config.yaml
n_layer: 11
d_model: 320
n_head: 5
n_kv_head: 5
head_dim: 64
d_mlp: 1280
vocab_size: 4096
activation: "relu"
norm: "rmsnorm"
norm_place: "pre"
norm_eps: 1e-05
positions: "rope"
rope_base: 10000.0
rope_fraction: 1.0
qk_norm: false
attn_scale: 0.125
bias: "none"
tie_embeddings: false
parallel_block: false
init: "normal"
init_std_qkv: 0.0282
init_std_o: 0.0
init_std_up: 0.0282
init_std_down: 0.0
optimizer: "soap_variant"
lr: 0.00361
beta1: 0.95
beta2: 0.98
weight_decay: 0.12
lr_head: 0.00785
grad_clip: 2.0
warmup_steps: 200
schedule: "wsd"
decay_fraction: 0.918
decay_shape: "linear"
final_lr_fraction: 0.0
batch_tokens: 131072
seq_len: 1024
doc_mask: true
train_tokens: 360200000
steps: 2749
dataset: "wikipedia_en"
Each number is 128 + 32 x the weight over its row's rms, rounded and kept within 0 to 255. Layers, rows and columns count from 0. Numbers have three digits each. The size before them is the row's rms in percent of the matrix's.

# layer 5 MLP down (transposed), 1280x320, rms 0.0918, rows 249-266, columns 160-239
098:132117146169133065172089083071104144097145088139134085127161113124185143079142146056129135138162154130093147103121117147148146115139206116079150089085100170113111070159121170182104133151125151089123129111134120124060073161144086139094192112
111:115139092137146163122091125134103114102140119097094130134114175167095107136078160133155127112125098195153170158196196114133107100146158181111117137104141147072102138150185109153140113144126119172176058113149170158134138101146135150118174200
099:139202079155125142125069146128139083137159114127119172122076099072138205094071156147093212143144071121157157109140128138173098166129101122083110135199130123125136095117072097120142103048132126131128080116113076126148164084159131091150141144
103:156140165096101153146129146040166106101106074178119167139163130138127133094150061099101169144110104106094104077157137124081116172144069141168101178118174126130112094174176167146097191124074183071122103129101112178140159130127069140138130138
100:142100075069186088110117127101187193117158130122173117124172157192169107089127132103090111108123145071120132162111096151157121114102135065125191138168153158176160096131159110175165131189159121082102150125141139152130151101117125133109183121
099:107171156130138054162087157168115059097055194112170153101121109106103126098179174148047125147088133060154070121142163167157119106178107131151098113076117103074101123143129154147097134106133100112110092105125149176116090221121089161148174150
105:035105110098078118115072074058113142128163139131102122148113054160096169058132170162097113104174121122161128166126164171133096155115144160174101070138134140163097118127117107126152142098115205113095156152152116111159176108159077172121070101
096:126129102111147149113161079134142126132162144151172102095115101086132091128100124144050125176110145053115110147061129126084087080082142143089075143164097141121175119065083151157120156119191163092120133145104119136135103151093141180077145079
104:089154154103121125153185109112092105085150150173135081182170133120154078131210117130146122123102157090069073174070111130165095140127120137086138165106153095133168094140102132115128091106109158077076118104158135094133127121145114129156084118
101:128146131151125207039160137148099143175161161089104126142117172155078106193137108204082137194143104132123089101125130122123128136161020126148156115173083090110097111137176120174167124059209151164136129080158156043178129151106145137122074098
098:134165147148054167170104190160096105143123083124139106140114143125130116152131159168159187136164101076198049175093084117160128184098140156133167164133129080118107081121127075173155114162120126152161126116074147183130153131115174171149124108
096:120160095134116147109074169172102154091188175101171166092154100148121158133120100140161149123163138067120125112209094084025142172119159125139144109143148134121110172202101135148145106192141141137105104098058128098163134080153114140050161158
101:094110152131072091086152148119110152131116160131130162112129183106089151142156163213125146152147174156114119072152116106105141149179109071169138121077070123122043156111094110134117119109098156123128130137120083127201100104131179119127106123
094:138130172113117148083131119193162128087135190111155081084120151169093107108083114116119085099159139153200062153141116122087143138176094111152148131208063142124107133091110120110150132146149094129129101086137123166100154113144166135176090112
112:165113135050132161162159159103124121097131188079142139107163108071121144103132178174138092124155149148112092130117088167167163039127105162064143136120098076138113138107093143112103075116115134206106127125132155123102099107086097190118157091
100:180059093119170102170133059096089124090183094090115108152134115132123106109154126084146117082085073166136122107057169114118159139108218117173125140116065112134140160095136129131087112075106118093164111116150118161091171102083190089120089065
104:103070210169178142132157066144088144101144093062218031063110091164127078072111067069116128126123132088174205144210106128106116126153112117105109099152118145137139097185149091125177143142087119139099078150134144157141084113143135152101126143
106:157139147084154081170119061130126107125143107098154158147088109143197167146136102130075161079057212127196143159167081091159078152088119094085164105153156117179170131152078164135137148143108086190154127178169136091075157152110105083134158123
# layer 5 MLP up, 1280x320, rms 0.0949, rows 250-266, columns 160-239
102:104140135122083113111117136147099166051111102102165076069056130113133153122143103127139102139152101110166132147132139082116085071132122138053189144120159168193074118119179118119156111133145123149123134186124129173097128138168117072078176080
096:097162134132159105117129077150119143117149086136092166099143121162160181161153142071124100135137093173168147130148143105183111093133158168100142115112065112141112111127042112190130145089162146133119099093144109112137098130106075134104091117
098:162116138202224111157131152172158133092099185144203143151111082099120144146125153161122128039161133140150141165175135095198166081135099114138093148137115093111141121153113044211166096121099124188138133154102194067105147139143094158129135095
098:143166175088111177138136109103114106089108088092101105111109093179146188099165154111169138111122158100108139135125160123095102168193133065176135092177073145145116183092117096159120093093171161105120146156159090172163129147098096125131202069
102:107110088107169116149140167121146107133143106128128153099182112104063104115165122157137166069143158090101129129121124127142072143109135097119120192126090105140120099129153157140149147101193158107185117080133087147180086143077153109166155156
108:110159109110142132117154085083122097105145175127168113125094207177121119090108116123159116123095162127164083107124069065132186104147084080129143141147149141134104132164142167065156118106149123116118146122142106110171145107139083095076085104
098:157191094090151084112152146107224104078182171132180143088152102107145093190125180070160114107139150147161072142143145088185113122091100153132113154153131150094113126131067119168152146144115131110141135138075143104120130080094113184169131154
105:172074112170106165169177102152143128144060108173146171049123165084137113074140083149096084123108093198130146124136186150136085121152142123164141070176054149131158124158202150050134164153135102164190134144137124065147139124079146116116125123
102:161129117121133130138088132110140132121120082140152139113068119199044095168158165121141162088159172131120171089126154139134136109097064118088116100161165116156130129112104170101166113113133125097104053107074084134111079118147145081103136136
103:069165114165094114101138155129164086160110154140169138079124145153139133094158142110147103124126121042075098103116097138113152052120118155105133136164152172103163195099184133070130182200154165193096077090119112143166133153136091127133134116
100:185120124084046092139133067125143061185124135061143049115151104173171118112083170123153138099128145142106152140168163122175220137087140095109140133135156056125121144081121148129163191159115138130153129116137139142061131125148144115132101098
101:113103126100119148083052150096093098108129093105083162103119142071129170129107124099111187137143104156136124061145072123084168151188115098108148104113177144059153063133122104121199135135165111161133138161145104138154080128207140101160122083
100:154099091151100122161200111135178090115184148132092113132148118138167126074182143104120112169161180118138148117121159132111179105157167120105111146122194078130138163111082142140170168155093153099155159116146098147114133089087136121132173152
115:076164111090167183072167114158130119130127091113160185167128144172110102136136136152161088099082131097114118228170078127095130068084101131137143111129154118127091102127173140125134137184086178162145106114139141124109155129176139149131137112
100:131153143056156177122104094097124182136113106097100108169113158115151152162188103154106114113151105097153063115152133155100078095062129097117153151127172060136120182192119141121116103118126130107122102090176163079132117126147099118131123103
099:137067105126146174122120143104118156120141151128105097181104081167119212213126145140076097123092095170154173130143174172075082105114154101141115112134186106145158136106151148143146118119166151162120118185131075102102115141144131066148137139
104:133129121175168108158095107073101110088141100146115165175052119109066144169083135091117093114147124154120117146128143166143123124111152114143146045114189091105205154126152132130150148208134103115106079177089152138126120177141111148111093145